Weights of a small transformer language model.
Architecture: RMSNorm before each block, rotary positions, no biases in attention or MLP, untied embeddings.
Each number is 128 + 24 x the weight over its row's rms, rounded and kept within 0 to 255. Layers, rows and columns count from 0. Numbers have three digits each. The size before them is the row's rms in percent of the matrix's.

# layer 5 MLP gate, 1536x768, rms 0.0908, rows 44-137, columns 432-479
104:086127156119132126135173092169153093129140148126144164119082107150144153097138156112142195091135102119109148117145159134169129080170089131138087
096:088145184155143132099131131142133119119131123158122143123140134091133147175157123147119127160108184084168118125149150071104128115120142140140161
093:094166120152124111150131140119164151115138138162150143108190149082120100113127116096116185104155129081101164118134133123104092102111094124146127
104:172095102164155156084130175134123108125134107116083131153139148100086076118135103156162129140121115128148092128143160119097128117139133148185127
092:103123109132102137163100118135100144119119123117138115156132131125139146139116083144148169156153167144097176122115126100131165163120138099112147
105:094099095136116139120082114148147149126128189145118097153095155111114130084130182130090099200115159126148154122167096152123125109159132116155149
092:118099144149156136143208121111112155128113122118134104175143113116121083115115114166137135100128114150137178160107104118175131129084127140129133
098:101089139131116131102181113113101145105134134144147193153188132147122124069164149106155223203116103136120135143111135147137128119090140141156103
101:158136079157145150137139123112059060153119131087104126114175142118143093155137132110169139095108127144088156145155131144123101138115110142131139
104:143108147152120114120085105127134074115079109114135118089149134158132129136128142158125144114167149102149136118135133102082119147168164133127125
092:099119103135141087142100098186166144132154131118148162119126092109105115091111116158106125134081116168110140113125157111094167141181134115155125
097:097086115138101132132100114143109146132163144094145107160114123131112094142169111170144105118091138136144103111155133124109150110113170114166132
098:118117136135113102119099121095121112092129154134106115161154086139104100127136073130088137167155183077083120148094150132111148128145110113148132
086:153124135157121114142062091112159127148159118150123137127090128151108133148151106081103121126134112135121125148171136113132089151094129133113146
102:139161150107131129195135119139151143112155124114120115153134108110126136099120161145119112178094138130095155103134130124105152114153149122127111
105:170090147123143123144143088105133131130107069167104128112137112097108109098094091137128103103118119146127118134169110140157117101126130149116095
105:111159129183107099175103094156131116161168085097124151120130114152135081126134112140134104089133140155138164153118126108112122128109137125159139
098:118120106114134122100101106146117126168120137136120133094088131142165123182093104117079138092125159135112115188142153098111120135148111092105178
100:162159105122136105141152141152141157091122123161113104161152150114118142111144118087130117096137168137102138131109099178125147128099118136141108
096:114119104124122150163125129122116179160149071100116101117127128082121130131114171106133123160145109126134140108126085140110082077158182171079098
095:112133124132081160105128108121116125146105120123173119130139079110138124144141152136112152127116133097151155128155145120116139117168120111102119
103:110093148161102096132117106140098144164132110127117101104127134116139124127121152143147134122137144121151095123136149107119120128148086126146091
097:132104119090134105130160137139152100167089116127150103146099100100174100118117124128140126115139153098157105102141151092124140123122150141116100
097:106086133150138085155116124152087131115143163158122094127092132133172123100110167113114146143126141142159126094142157128139138120108095115117148
103:120105181129152115109102134077119107124142135118138124109163137169119129151113135122148148078140160126139135125155104143123111127122119132115126
096:147148123115103111129129129124131128106101126195114110131151144133136147122139120139119100114084120138110146130142129113099149128127117083165118
100:139103130158105049135128129148088117133160110148118121138142141106093102162123144140127143124153119119146095125144104131186136091130159161136151
104:078121105121148105198131095134104129143149093121126119114129134144119099134114157126092124118120101176133125123160139089129122111139137117098149
100:127140098113155115103156081150154132144116185127172132146096116131147126100095128164141062137107155080134138111148173106130130148144135091109114
093:151128150137122141102123132115142112087100117096129115088139134106166115120160132169109156121130170124162158123137116124148121159105131161138045
104:160113134124148132170156099139151086133131150105151078141133133111141120074123105108095135116129108097120132117115108132131162125141110126092060
105:164116145115103125138134127095117125159132118072074159085134099118121138098129197155101138143126150150139160137161140147147109137114120102185096
103:125104162113103134078106146145140130127116092153101126172128102145127129175117091121144137147116129120119113097145153096078138161159119096119175
097:105080117126141125165122093087077187094136112076179118083152113150164127150124149137076084126142125107141172147140102142107122104096110123148121
096:163113139111161179110087194154140115151143120127127134161133161092138130103137116104091128090154105119125151086123136127131100099120094135161164
102:140134104144133146121144134122103123139149127148144168147108134114132162156112120133115146144128135152167174099113148107134181158113107133164141
105:122137151121112134132128144120156124116118113115126138104134112168083116095097142115128139101152138134115134102123124126103156132124148119134142
108:165107089162109123136126109109116133126121137109144131120118106082127135084146122162140140144130115076135163118110118120094174144132094151157129
099:191091147117125081116124141159129153148105142116144116127124069113158125142080150125141085097122144161099145141107104144170129099148131134120138
101:139134126150128077150134145187100143134041119109159093144127164108182129164154111128142138113135113114167161059099115118096141117155118137089130
088:136095100152121098100103116144140183121123154125128151124133139126115171114147162165116166135124130182158099163178093104122131099117145116128140
101:156126154163104134133170145132106139143114134138138140116118159102138139128089116139114144112126116130084119094104070139135115150138112154131122
103:132129128138123169095132105135144126120111081146145117119112115119122136129187165147117115145124135080056110121125083131102127158071097140157094
096:104075138151130132147127130148110149141148145129154140090136155135114129107121092151089131156111145142166120108109141097107124109123123144133092
109:100139125151039119143099148112119137120117119105104107093093118159129100116137111142156151175124171144123135146143085121106160143118117097101095
102:114104135116171112118133110130135162138113139132073140125109105149146103148148117147129104161148150165146147127165109131146196157122112093153131
087:125115126139151157110100142104123175151144162149126100135136142119130113187142115100123146068107093111087172135123083122145164113132103118165093
101:138093132121096081138149168147072138080167117147133144160098138108174070125134093120096134177139118170090132121079106125155141163095141118127120
105:095125134134111096131115114149099132081140120151104142128114129125149109099124144139132072102121141138164143118111124138166105117120150087091127
084:108142130148136123179146168086125149085137135090105130156104077149146112128130117098124152160133126131111144141113108148112141153131163102124123
100:124125130111123138119140127136128143131176130142147119170128165125084128123148172101140134141110129140123145135153097148146141125128107111109189
098:169137140113094142121109110086130167131147100149148159101143129115151118119108123131135184156152103120105146123131104124087137136115138048141132
099:165123102132112106130117162122155107156127121071113169138120114164090148153130095135142121137112119137065142158155134135183122155126114102141120
104:134116123152110083126144141179152124073163116128130140097093173084099136144128190089160116129117107150134168154140153121128126149129106119139144
105:085142163161105126109119130077156127108145157101117111113118094144152127129148154169141134105125123138139143127105162162122144098162132111156120
089:103151151119086114108089136151114112204111100146139177155126130127130125135127170143084103082113104125108136098097121131147168131145144127121171
105:133094082160123092107137127116163109113131098105156168123124170124151118111111142109092158109066113084125136117091147130120118093144120103106122
101:130181148114161109109115103093153157106122110112106118086154125087136087168075111124138144151146157114112097088132138134121122110109157106134104
088:065133145099136167110120127117112086104127116151173112089109161133087164130101142088138134145133132135126151138149138117121160097131092144157120
097:127146107144136126104103116141163084151134139145161116162160157114110120142145150157098105096118128120094123124143149135118138149112102139188194
104:150184140149139123121117127118147121128135139144139123131108122150185135092138126158121100148129137159169150140145131167081140150154143119129110
099:130114122135158128108120138087124104164158126147112124120114175142133161127161140122123137080100109134154119113176083167136138079117145122109130
109:114135112132093090125150129130097174143120162140158177147128105172112151106142144165163129110149162098120097160137124165136125155112117127072108
123:123103105139145123097117184085158138114109123130124143169134079120155124105137105178153097140087131133077113104097124153134141154151091168134092
101:135122133138144120121181146130089126114118163139160108062152135148113092140131090122113127138095093124093190154092169132112162137084155160170148
094:131114133121155108106158150122133141107165083139121165133139128104098121098120102107144166129161181148132101144137142180159141156148167130174105
101:189133141143139111132093139159120136123127178101101118142146124115100144159117130149138145104136117158070166136113124162135128110149157098129165
098:098164151120092118031085141107125121127106112126131135120091132111139166117099122129141134136122150150131118163113101111141150160163101137138123
105:173164150138150150131131123120096133162172119097116111171122129141133062122118148130094131109141135110096160186106129178157126099136117136144135
093:148089118166109142139098089107117161117122107145080119123101137161169134094120134124140119122150160164102147144119101121119103111094128156164102
098:151167135131130096139124120134144117187155132165134138141113142137135142150085147159123140084102120147134153118114150139134115135153131096184098
109:071122136158109104159145133113096165158127158108121148129115121122137073155144084124081114139126128113107106081137182097117136150137133126113099
098:101185160145137136159149118172138114117157137118087150138092161133090128104107133148104146094152170087100126110080121135105150128144137178110148
102:095096136116126115142126106158118152158168199169115099163155151131104142109118157121108079128108104152140122130142174131101122122148132120126138
095:146143092113156092106131125126142131118120131066089150122134107158115126126133113110108130113085155108119126126150112172137132132138103082158093
115:151110115097100122159114096100140152149148173113120067138108096154151130127090094056110118081112118142105138149093148138103139116155090130118082
107:159119119099146099115124138115130135113133102110129159129181135163125110140120160132126135116113148132125163130141138124114096102129135088124125
105:151120168137157090141080102143107164161077093102132158135135102116147124101099127106089080146184149119165129095107128174104131124140106156128117
101:161119132108153124135146092099099130102088111136080165140146110141137115120146154157138081118153161149148114123125128140118122146144165134153130
101:106142150136121131142115146149107104118180103135138115138158122103132093089111183114150181117142161106141165135117153123131148087124132126144125
101:125138151137132143188135124135093093118090120143101123105117081152181115096150154134120141170100121145111183109150189154160137099153099158131113
107:143093122127156108148184177096132121122121114096155139137077067141121150171158142125154150124158121135153155125140109169127137126128128135139145
093:118148107110132166160132094076116116166147129141109129124074099131164087098110141105101118153065165129146115142146153140117154150142120112139147
092:173136156125123151129117166138100178168114128078126108169134100109139133123076091108104093164158110116127112115127109145151139112161105124113107
105:127145151105087121110131149144128117210115141139176145132142155120128118141131126118113133126131102111142101113126130085098157103090133096125132
105:116100102143158121123128132137132128106115125140116112196050155132174174130149148142119120124090133157144140106153137142144127176141109091144116
107:110110146140083131130159139089147075146131116134141127124139167131119138185103138182126081161127085147089165175129128084110140120161134128133104
099:080116084149145111157064132118127108122128091162101148086134115135128133105140163152137081104146124110140125158140118152134148106148150137115108
096:145127155134132127144145131089152137124123129097147101087112130135145140138142162153112124133080120102121151151151102119123138101124160107089148
095:147149142112118093146133117133169102084161136139117165099121106110123108119092131146097109119142141093135138114145147144115178132135138145142136
098:147155088174162112146134119093133132157143147116115154114146143112141146118124130170175099161123152128144120138122097130118118093107110127130158
102:079100141133139094144097115111118143128092138089133124107121097112105081166100103113135112158139173154163155184088099121127147124137138104139101
098:135173107138106106109151118137138161127130131107111177111135102165139080101091073104155121096151120120095114159131130163105132152121115129161174
105:087116114150083100119067140119125097139106132128146135128154175118146193126118136138095134089142092140139149122145119132105120123121131148149140
# layer 5 MLP up, 1536x768, rms 0.0979, rows 44-137, columns 432-479
106:112099152093126107088144098099107086134085137119107123132142133146157100078113086102146161138133113116095104118120150120192115108137118132127139
097:120140090101124174091058108125125091162102133112106143144101101142156143103096103142096102098141168099140117138065102128122161118128167109103150
092:130111113085131129132188112133131111134161138134090091127108139160090126157115152174170109129134123161113133130094177157168169104121175153150153
102:141153173132105128115142133101120118164129087121100095138126123095108119144121073127098152123102117119112124122139109120133138152141126091136124
091:139115183113102111124123104095126117114106126139109107122142116125124139132130145108122120123077136103155087130097146137081096146153168168173179
111:112177137165154124131112132119131093121112058089120145134126125130104108091153118137157146092144159095130132108060151132117101155108105151105094
094:111127126152098140115139132153062113132129135120109103145136162097130153110143176143158111099133127133122155151143115145130105151111130147134112
097:136156091139127144096106149105142104108132077112116147164087135122107112140128076135111103119068121082147122088148146123141116123127141116158179
098:131138122107124143131126144138135132166119137087143111152109114121129056143159148139118137122128129119136131113169126150101153128133123129173154
098:110149135159123133135138154148121142103139116117135137163128155175106142127083104127147126152118114109142142165149123090135087133128130144145095
094:081165107114121116133137114100075174132143110148139124143130144177094145133160111105116152142155143113143141118090113108124115128099130162120103
094:168140096153158124136158145075124110127140092180134160161117151116103111106148134105132116109086118129105164130126170092117107138121099112117142
094:135122109125102132118130130116091111131116123111132114135117120142143099099126122135119133143128167106107141116132176153140146141116129137119136
093:111147139096096127147163143176182112171110085101159138153107128113151126158100124135136122109123109126126104129130113128097209121144146078119193
098:102151155118117121136174129100168142134149152138160122116147109142140125128146155156154130147114109121113091103123129092110194103136130142164127
106:175124117097145131122137132127135114148142113125158143101121138102124122195108145142135113137137101092120112079061133125118090095094140115107103
099:107113160150126150126130108136149123115134143148136120107137124120101118123099188131141099146134115080131097109164144070162111122178108142108211
104:149130160158116084191101149122102090086140140145084130114151167127080130130102080157139142101170100137124187098123120132125121132117108162128110
103:138136133130101122097153124108136152115113119088121181127126161155130115139095160124120127140165132145159147133103127137114076095148097129176163
099:096136146162134135054156128140168150132140141109140138092133113160122115137099145149150134081132160161158168141097103157141123134133186092087102
091:130120126084122110119135076123132094128100154114161097111103129122154147112095105166126108102117143151148111139107109125122092109132144138125144
101:178138167104104149112165150118110114083165133142106126148149095116091117120126125147121115121155124129160169132126112143137099119111118124148191
092:143095092126133137104159131120125132100135170119176123126130120116169126163150114126116148128145103146131160165155150106124119146065144159107107
103:122147098127127122063098100111132141120150115134108105126114120065110123156076151118107144136106150089082144134098114131101153082159177109114122
110:161128139104120157161132149143151127130095152085173132102125119098126112081109136102132126164086128134097147121138153110135144132132140079130142
101:138079093122137149124153173091139060114117139162158084165134139151093143108137158089105129099102088139116185122120101136136150061102158100125129
104:132143110118119105140125158124143132091152183179132114103142133092121141099122120147134110067109111101157137160117134134108093091136128125087117
108:129113109181134147141154116134190109135131109146136107150109141118126140093152132081143151142104173127153114107157105154119122148104133073120121
097:153107126132172110132125116121103101125162061147148098090129129102126096129112145080135160138157144114159143154100103126101140184120122157076138
090:110147146116095126170115144137089126123118153139130146120176140121163152154175167169160141096197144126130108160098117086120161143136143146116110
096:111147087162083130096108091089131124174135171139136115134134142100082112114139121100100099157191134145110121124177139102109142141110125145121080
103:146120168142079165122141124147158131115105121107120132140131109116145134095084122155116110128167104142122142123167115122110118087177102134102086
102:118101124130102109139178112125134122119074102093117167120128129114126144152158155127091114100119162120148159132122127093082140153164107115119097
094:099118085084125138077138156145123115145158096102132123127102133106098187135153096125148088131131140145124141103115110137155172139132146130134115
099:078113157166107080106104150155142113152133136162110169112140183108154103145128139103139156106114156132109105112106135128158120111110101177103169
104:161142130134124141098120103110119167083117130130126068102136109124182092151085113122063139118114133104087139120146077093155112128141125089164106
100:090157133156134080105117121121139124148116075155130148144104133150145089075124131122131148132126137094091147095123154143128144164141142106131112
105:130100075129120122129119140134132132151134145161115131127127126107139115105125087121161135144112155125151134119118112115136115132118092152152136
105:120111129157082126085109138141084143142108130133118169119074144127126137070151111098148100104115147170102136093121114150115133143130160146084158
101:105142150106124108156092133128107093142169102143138112162136135092137099133140132109117111149103127117095151113116102168108111100132174151156156
084:124151181109103176112152129103150135073103107096116115082124145165171131138157138119096120133147093110151101106099158126084137165155100091123127
105:172082094127112120144111170140149161130148153171143122118110089122144161126170115067114151082132101169098148174066136082120134142139142158102105
098:162090126129133084146173127159160146146130132168117153162133132178134139116137094133141138148153125148092100127114126132160129162122105076105155
098:157119113161141139105111149153146101132171132120104106137141157089124144137112153138146146098146101130099153141131092134177110078109168120094177
106:166120113084130109116093090107125106165137098123149143148103118119101152115088115161135146127121127132171121105145118102135102106108106126077127
109:156092138130141117055110106123083126134109129159145146125108125114101123117125071130117117121109133151129120159135155152124102125140132100128146
090:100122131152148120101105125146090127151131129130113113166159167123117144167165155162142094090101090161171130133085141122109133150064113118116114
099:148141153150111097154091129160117125101054073142128089091142115125138119112160129128129113123133110108170172138130122137114088130131134088126153
107:126123097100102155163102145123112088138091149131158112133117123098131108127142098131046104131144125098144116107087120103102173135129175124152123
085:145073139140096087158126080143112128086122110114132148127143124113138140136120134152129114150129160103079119139116105125120120137132126131106106
098:100182090103114156121128114100143159129077079108147110116105124151151114125085129156103128153169085090105093172142129126119142130117166122163112
100:148127149155121146122077134132136091105132121134084130121178150129127134117112151124102091130124139109156147149109118148087106127142093098102124
098:175141161071136138150147128137125149117111121157172146152183149115152102132121159106146090076157123145161144148110126092101185124103144120120135
108:139110129174177117148157117114165134136161152145169105108070112130053124152074097142163142119097112100119132104157154132176110121152134120170164
109:105127119180121124086120109172168129127177112101108118143142095131123164150113161117089139101145134138109117112088153151137119161144130143152120
087:100147139094090142080103179135139151117118141127114111121066149117089134132116075117144087103100163127126134093158137146142171102079135125082106
108:148090127106092151139099123097070096096097106151119130123155113109128172097141124111138098100057122143084165109116146166172164116120105118109124
101:080134105105124088113085111183089144106129139140167095126129088105138133122128123091112134100101115150149166147127142152118163086167126130136147
090:130113108200146162124090135158099140135121184132114136127133120124168148097120185110128166090122160150153119100150166129173128138127167114088091
096:153129153175103089157121056099133124162094112139123143137126123113114094117162140071110107174143161140124107167101112103143148125152092133131130
107:127086115164146160124149079123154095114129160095133155117149111124125158112119148155135166083112100197098162111167131125168134139118131146132130
097:124087133131147110151131107125124137119155075095106129104159163167159130106150128191181146110140108159131082164119152128153110169116104144125129
109:149115106125145112094123164152168113157190102117122150130129153093099128108126106160131103142134098109128096138136142155154155109175139070133122
118:106174125153112139123133081094157104137142148152124132142174139131122142130155154156118197100126155126140124212157111173105131121061138136126116
097:119124119112139082111089138107194100124092165130136116158127107103129131144094126094146116082112135123144122109181052137155086135137074118135091
098:133097117100131101158160135161107143143140165110127138103122144156058130080132105149164078103141108123114110150125121109087131126120155115126133
104:117116144154132115116139093171166148149113114170131136132123136165120059148091127095143140108149160119142136111120109160151107157147136138147147
101:112111130117122152160112149163105149135115127113138173101139133142123119165114152174143163160148188112115128135120123142080142131147118160150148
106:110148092144130176124095100134129136104158178105117064118171132145137124122133127198138159098125134125094119103141138097122144153126122153144142
094:108129152083165151125143162106121136167149091103123129096121146098150143129124099134106146108143134134126105172119131060090108162081115128143138
099:165144098122148136153159139124166144132095120160121134087115126122142107156131101170113115112135129116127133116145125162121137133103137140153131
110:132114111162079063141150110142133133143101168134090113139088146138121146086105075135110121089153074125125152121183108120128141164086098115143088
113:137137124143169121128092148166137165144146137121144121083103107143154120088148079077133122160137174148109138137138137095113154126138122123097104
098:117147162083125124146116126077120119107123111141111106107130141113152141134123111123098119120176164102090109120097100128118093151094151111119133
097:123166170132137160101095116159137138144131113185144145116125146087141141103078138121109131146160167136113112193086188136185110102167159138153106
123:167085159129114084098108099077149136121101159128161120120155167087127152156107091117097127109130166112082101142095153167165102148131157180124145
110:120111096126132133150105128144064137109097134082171121113181129127133097170138123134134100145120128169098144134114129114092106143095130140166169
102:104084130181124119169139124154156104162136158100177105164140133127126138103109128118103116144147128090190120134129154164160131112197105147145114
095:142148132175132144122090061131134116143079128147116154142136086130132117146122121089117159094169151156124087119127178152116110125131161123135114
102:103149115127112122079102117102132150120144112116154131079139127139115123105106129147086174151124167184098123133149111118125097157112153090147120
097:124160164157161144144104070145134086125120157150128104163118115098154143102129110143170106163153150134091093121158102148089104120163099132107107
102:111110121096119139097155092149149114137091095114122141129208117119122144132174124146127126146139139109089102121113122114122168105176159141147131
097:144115115126129086090142136120142113101128079148154111145116105145124127149158125145132177070151082087114105190123111159131134161111134131122122
090:112137125121138100152092136135074145133134127131110164103151132118139129135134098105101153163168121149152124119126116141126162127115122120152100
104:151143101130138117113101137162138159114123163128137152111120137098150148084105138138150168187111136108135112109132115076113114158162136112118080
102:131141133120153131149165133160139146172119126115141148051155082159110106138117166162083126121128089153135113122104105097116140099125115128103131
103:150102146126165192119120143137141135143106123157119148140127156139120118122140129128175112164129096099149046108178150115124109105151133134121107
101:109119113128124140101093160131098087118174125158122109110127116112090108160116137144101085126050121121134160159111120185120143152151118125109135
093:112137169087127117104128118129134143128146094101099122176126116144138101104162125134132120145124119102157123141095110143128141161118127112107120
096:112132128126062168081087098128092102141142130117094124087125136122120135120128102091070111113109107072133149119140141150148128111135104142112108
099:124129170152141114077123127133131120186064133126137121156130104125156133167083107081131105124092129069148116109124152110080128114155147122149133
101:168147108116112104154167131142139171156110142092066117112112178147103100138151112129160125094101081147126108125116161102143116145146111161115133
101:083136119170148134127119150122121121090121105146152183146125131102098113156090119129110119069112110085139168136167115154094097158117136108093106
105:074137136134124158097086110142125129145153155124122104172131132110124135087147149189119163100162094170127146161142102113155133110166087123125116
# layer 5 MLP down (transposed), 1536x768, rms 0.0663, rows 44-137, columns 432-479
100:157129089089100149176103131161131115129073112078105153159133121103125109115139147135139137141129127120146140137086166161130144137157111111123182
099:163133121133135107136122105149120147119115080137113138115109130152072143138123116105128141116157113130138096166116138142126107134123111130135100
094:133121122091107098123120173120127131067148124107116132097159092107142163119092118128104136082099046096134110125123126133148158090144096148129133
098:134126149142132111084195120092150083155155159127104124131102143101101130140112061165104141132123125124158141118163135101058146146158125111124122
103:121137120168150095136123096179107139109117138158126148138151142123095151126149108119143111155122120148149134126137124130123129113166143147161152
109:108102176131130121122118060121099122144108096126127156137137142149141086144105137147153137124135107127154130136137146157139106082097121132106106
092:122095151093137138148140104097130116169149132149150105111130153167105101107142159150116112138136137139135108106060116129165118117138134130147169
095:153124143121156129141206142125112132145141097131176137147158133065107143097131102139110131108104135127157164111141100079084142122150106139121150
097:134121139164131128128137140126146105184125071149117144117138116110101120151158127137146094108108147121096100102121135154167138065095113134164157
105:096131153117147107132158173138145104114126119163097139127104088137142109155166154120089172153118099119119146085142157090073136114131094118097084
091:116096126171142097131153132194105107131115150116138104145179126092106138084145144153168105123136124140134166119131147131156158071163128102135085
097:159133098157153130140165114157111147144141157147146123104117132115123144104104133106119151139130112103146139102100161145146160159111111137096143
094:104171157103108161101134156141137112146105144131152117137122131130111162157144078110145106139149173160134083150108152121126129152118164140117117
096:123130142098147150107104096087147142113139104198110138099113119115104154106150104132146137129162124126125167113143135138174110130125116166134136
094:115130127171117144155145145140121093141159141087150151157137119136134154130127148138063146161131150126131133170105124126117139153086116124193106
099:110175121097140122115138129089129106091100130165166170107152144131165137125161115132106121117115165101127152126180127133107106145141126148154127
103:134120160156112160108178138121112156143115138112105128126114126129100104109116146160114109146142131101118128099148154178142112154140127139115140
101:145092142124137109133159158149120155106098137121094129163142138111132129110152105145158095112106172133138139139141095088138111161112135091161091
098:116096107107137115167102113129135128148151127088115096142111105135134097128177138100148138150110138089132084124114159137114106160117120115105099
093:131125106106140140146132131134092097141078143107089135120132128144117098133128109128118139143116142116127142135099135166131117156145155161077143
089:120147133117126122119148114132102142150092119114118142122132120160112174135129139140145164155111195110148118105201150124167125165130106129125081
105:143127097127145117101165104150147165109104124142139102166121110123109139131127136110129149125186105146158073118162137158105107131150168116170143
091:134139089128089173149118100120122170175143127125064139124166150140132134089103140103131116121131151147150138116132114195117130147177124155162061
105:164118071149086109153084132149106122128147130137116131127107156092096097178105144106130153112046124110087103136100142086114132084117156121125160
102:081122112131123106154102115148099114094085126134147073131099122137164147102103151089140127111168132161188139117120108141107120136166057147094117
095:156164155130082121114146096158149137126110130140139121119117179138151151126119120120168121200141133156110109118112099113151154158174132170153091
098:140100123123159090093133136074135172091142142111116119171093142140118154104113117114114120150124144100133094118109138164084121111077161176110131
110:105130139123074131137096138114198099121166141118153125140138088125133111137079121133102100089113137108133121152108150102092115164125129142178107
109:159121121123115136158171110145107116113151126109166156106119151117175127142118138113123122140096140155123125106140134140132144163144162122118133
094:133157159135142107136120137123136135121118068114137142125119104120097111171109127130110147116154130061127117111106143164111134096104065126145120
098:078125134117105095112127102090147135124119132122082154110127135153111165106122109156085129149138139086111121105121141145130108088115119116111145
103:137107154116131145134164160087114136135059151115162125112113136100137134113136123108137128157152130109114110117139138137138154154096140128137087
104:129126175134174110110119121122131156113125125129148121131114140143108124137117145115122126125142150120138121147139112154118118142152107108149121
098:148145132142120123130148146147128122145132141120153151084192127101128131123131126086129115121133172137148134136140122143174133159165104086134173
099:127146122116154142127143121094161121130146155140135133157107149112110081140126162108130122147121125126143133105124150172133135143102106078081167
106:122117135143139114141100117133125125133183097085102092113129152123175132108122158112175123093093154113108158159134085132115123094102134114102149
107:110153131056171145141109111120133110140133135118132102123129065131140095117158144141162119114160156112129126069098162093152141095141121124070162
106:157132105132113109090145118080144125075181127145152093136178099115096109117116151145135114114124136147140114111160126156113128070120121092144149
110:121107139121133100137099119147124095160149141139134115119119095151155127158139155103140159138112131129086113148160124095115188141119176189126160
097:125146131135126084120102177076111134121140163114138123170140075097151084125123126109147117127125125151139136148148130145124098127129132141143069
086:136109114141078131136102104119103140135144159101129145174120075143114113137165166138186120114151128145087095140105079078107127097108133108116143
101:132139106085100149107182107120144113085139120145127170115118072094147142131117120127113117106133155128137095085128163104143129130126090126164139
101:153147148140157179112078082147117100106136108124111112122138111130185100124130126148106112145130149116080117134132145090136122124137111120151082
103:139152102129128112135167123154097136128143126082128149164141133157131131128124129145158130083135138113127157087129140136128123106125131111124108
100:135108198125134101131140122145182122144143160114121092171144166119138145113098126138107132137117106163088107134110128110116104123126120129128119
112:140122137150112119158088093128133134135142099137086178106142094158159147130128110148129122138125166145120134149111111135127197105120094153143120
091:125138131154109171106109090093146082188125100108125144114133148137124107125105121135057136159143102126128128103140117105120154111138131120106140
094:084131124135111152141146145124151142152119102114133117149081108112105130121124148154126117181110155113129118172154135162123127113156094136098135
110:140145171116119150109085178147151130134119143111139170100137106122136103161131141122122124139151124139150125153130132067126117090092106148170131
075:150092145121120160137121150128155151119129067142139154182144188123156111152153143097133159139115121134144105124129130111115131143213107175163121
098:117121121132188162131148160129174103143144112083160141102116149113151116159152165120147135140170104118138129159126115142109138119146129156189134
101:174128120109131124153148089121164148113065107170115139132145121152126131179073163119154146126102112105084128125082118127110091149139110144109140
100:124127130134140152138151099110160127112153101162139124141144124133123123140109132109132130169132141147074134116180144121134121110110152143112087
107:130160129158164146061171139129108107105130096106143108102075099152112111138122130131127104097090146136116147138149144146120115130123110086148158
106:190108125132122167101093129126169109155086099121122137138106157115121144098124141102124143122085130133114143152117103124097120110116114126122084
090:190130171151131159176128108141105134138096131149135108139146111114098136134112128128136131104105143114117107124117109142132075167109126138136135
103:138155119107087121137121108182095085162092123086129127143142087051138136150130168169148139145108133149127119107110157119110109130106135112066090
100:137077134112092111107134126160114143153125100095180115163111122129115116063104159108108107130122106160140136094137119164129095074156112145164159
088:140083114151124137132189148111155108105120132178096137134055094117098118150118102087144144105126152150138152130132131132114106152098130115114090
102:116124159124192135118126113125121094103166108118153085122111140128117167114101093140097118123111193121136175111126144134118098152134119130157120
104:157092128090151158124160139174100137112144124131163123126140125114150117165149108156119131119155101133147121132150119105172118116172165111108112
099:118115118123130110096128127140127146118091114157157148111123145122140081135128112107127148102163136096148143118123159143117114106171106128087105
107:120140150094121148124168115164124104086163157123122132168128141083115111123123059122138148146133094079159150156125152098120191135126140125124118
107:127128140101157136161112118130123100142146096114143147127136155130147125139157149125144132107123137130139157115141129110128117119131121115139108
104:157132162153111139140157117156121153135171177106106104110101106092114080105129131150112159147095124150102131150142142120101147164073152161114138
095:159118150136100109109135147122119095127132109093167167157081126150118123127134125131116149142128158084129164119116120138134138122117112114159102
101:147093107120119090128116125142127120123112162137162154136119099171102102179153145126151135149108073127092094113151160162122090148118122147125096
102:165128167175137126127101139132167150148084122142174154119101194126110106112139094119150130125153145107148148196089066183108163132106108093102169
104:143128120095133149139142157099107137153118167143102096149143146075131137134117137130143160144116098117158129131149126126093145129166112125099125
093:126128127100133106107155155183136151123164149129155067133106168131117145124130122111131136110129098096086114113134137121122114137166110141104129
101:168150111155103139128154165100115112129154171079130110138083133126119142166167134133147135113154141142132128166132144135069151146126109121133117
123:106138108128137125112130150076114123172137156131150167148120128135167101181159083139118139163096112116107105096091181142140133106121128113110107
110:152137091147105119120145136122149158127124116163098149069156125097128146134140111147153137128155117179138116157160136107095119116095096096110164
103:122147107129105086134100096142126144113123134110108102142156121092160099135145090074126146156100157106152121137133120128160080147178133127095133
093:138164159124114113145102146133097152137157147104112136106106177105085142118116120110194130183163083149151135184117144159121142103154107121130132
120:122144096113102127170128106133133133063116130186092089114105148136132088164121126132089164139134155098108110134113094120108132158124125172146128
104:158130093142107130135115139150147159128126131109096136123180113151113127140185136141144084168148164150138122135125087129132143122134165150097155
105:137118099108157129125146114122147155124133132098141130139141132152104139118173113128090140132146072124110147090158129165159138150135081141132129
099:102092121176122135113116104117129131095084094154124123126167103096143140095105141134170082117133105163102151082182124163110167159135168124086115
102:157142121137123130138182090127159178144114118091109110133108134131160139126170109184095069149190130134147148132090061120100085139091141156149102
099:127127147153154060113103071140139167134123114141157173125089107104100124125143132163130113120106143134116106141130127110135132148114128125166095
105:141091122150130134123129142090121121113160116137115090134096129121136162147136153113154129103184074112104119087100094140113133151126151147114136
099:138111176140095140090108135138152167096065111133135120124136158114134139116098126131151123088104057141090141117146138089104085156168149094075137
088:110127096136162150100113110113155135122163125087123135152092109124096151142089075150150128148146144169134095116137111165117152125075170192133155
110:140131126135114092127104166122139084162117118137083139058166125130117128112144164131102114174120160102084096159136120099131135139091128130126107
104:107127139128151139143100092134124154111123094140141143108132120142090145141147110130135118134139139152127129132098118150112128147195083184147158
105:154114096078087149131134137123140121114135133135100110133121115103152130146080143131176137132146099107122128123108152136134152124110176128078102
104:117128130122094138130148091107127083107117119100150118152127097132135156146124173145104138122131127151119129139163155140128109176124141107097112
092:138128134137145139154146087122116121136154129129135193121144150145138059128126109152151159127127149101160130137116147148088116122171112162109115
096:121142154149108109128113163143132167077100140110148142130144144124160118135124123090112124116114140152149116128080182121099135116140110135142161
099:150134156114092133115116073088127163110135153129128123103152130114122127143112129124134151127145149100132149149059098123126115087137121115130098
111:123129097090145123144171128116120125189133138135092141156116085147174131152156111149134108169095097099116123118121133113116172096149116103131101
097:104086142122139121152138140159144140110150095162140128158081152110101142131151155117113129137092112078150109179157119112115120167109103125149127
105:151132123159129169135142104164144138166162133158147126136098099116155120159132130143119163144147119129121120161133121127148115134119153153086100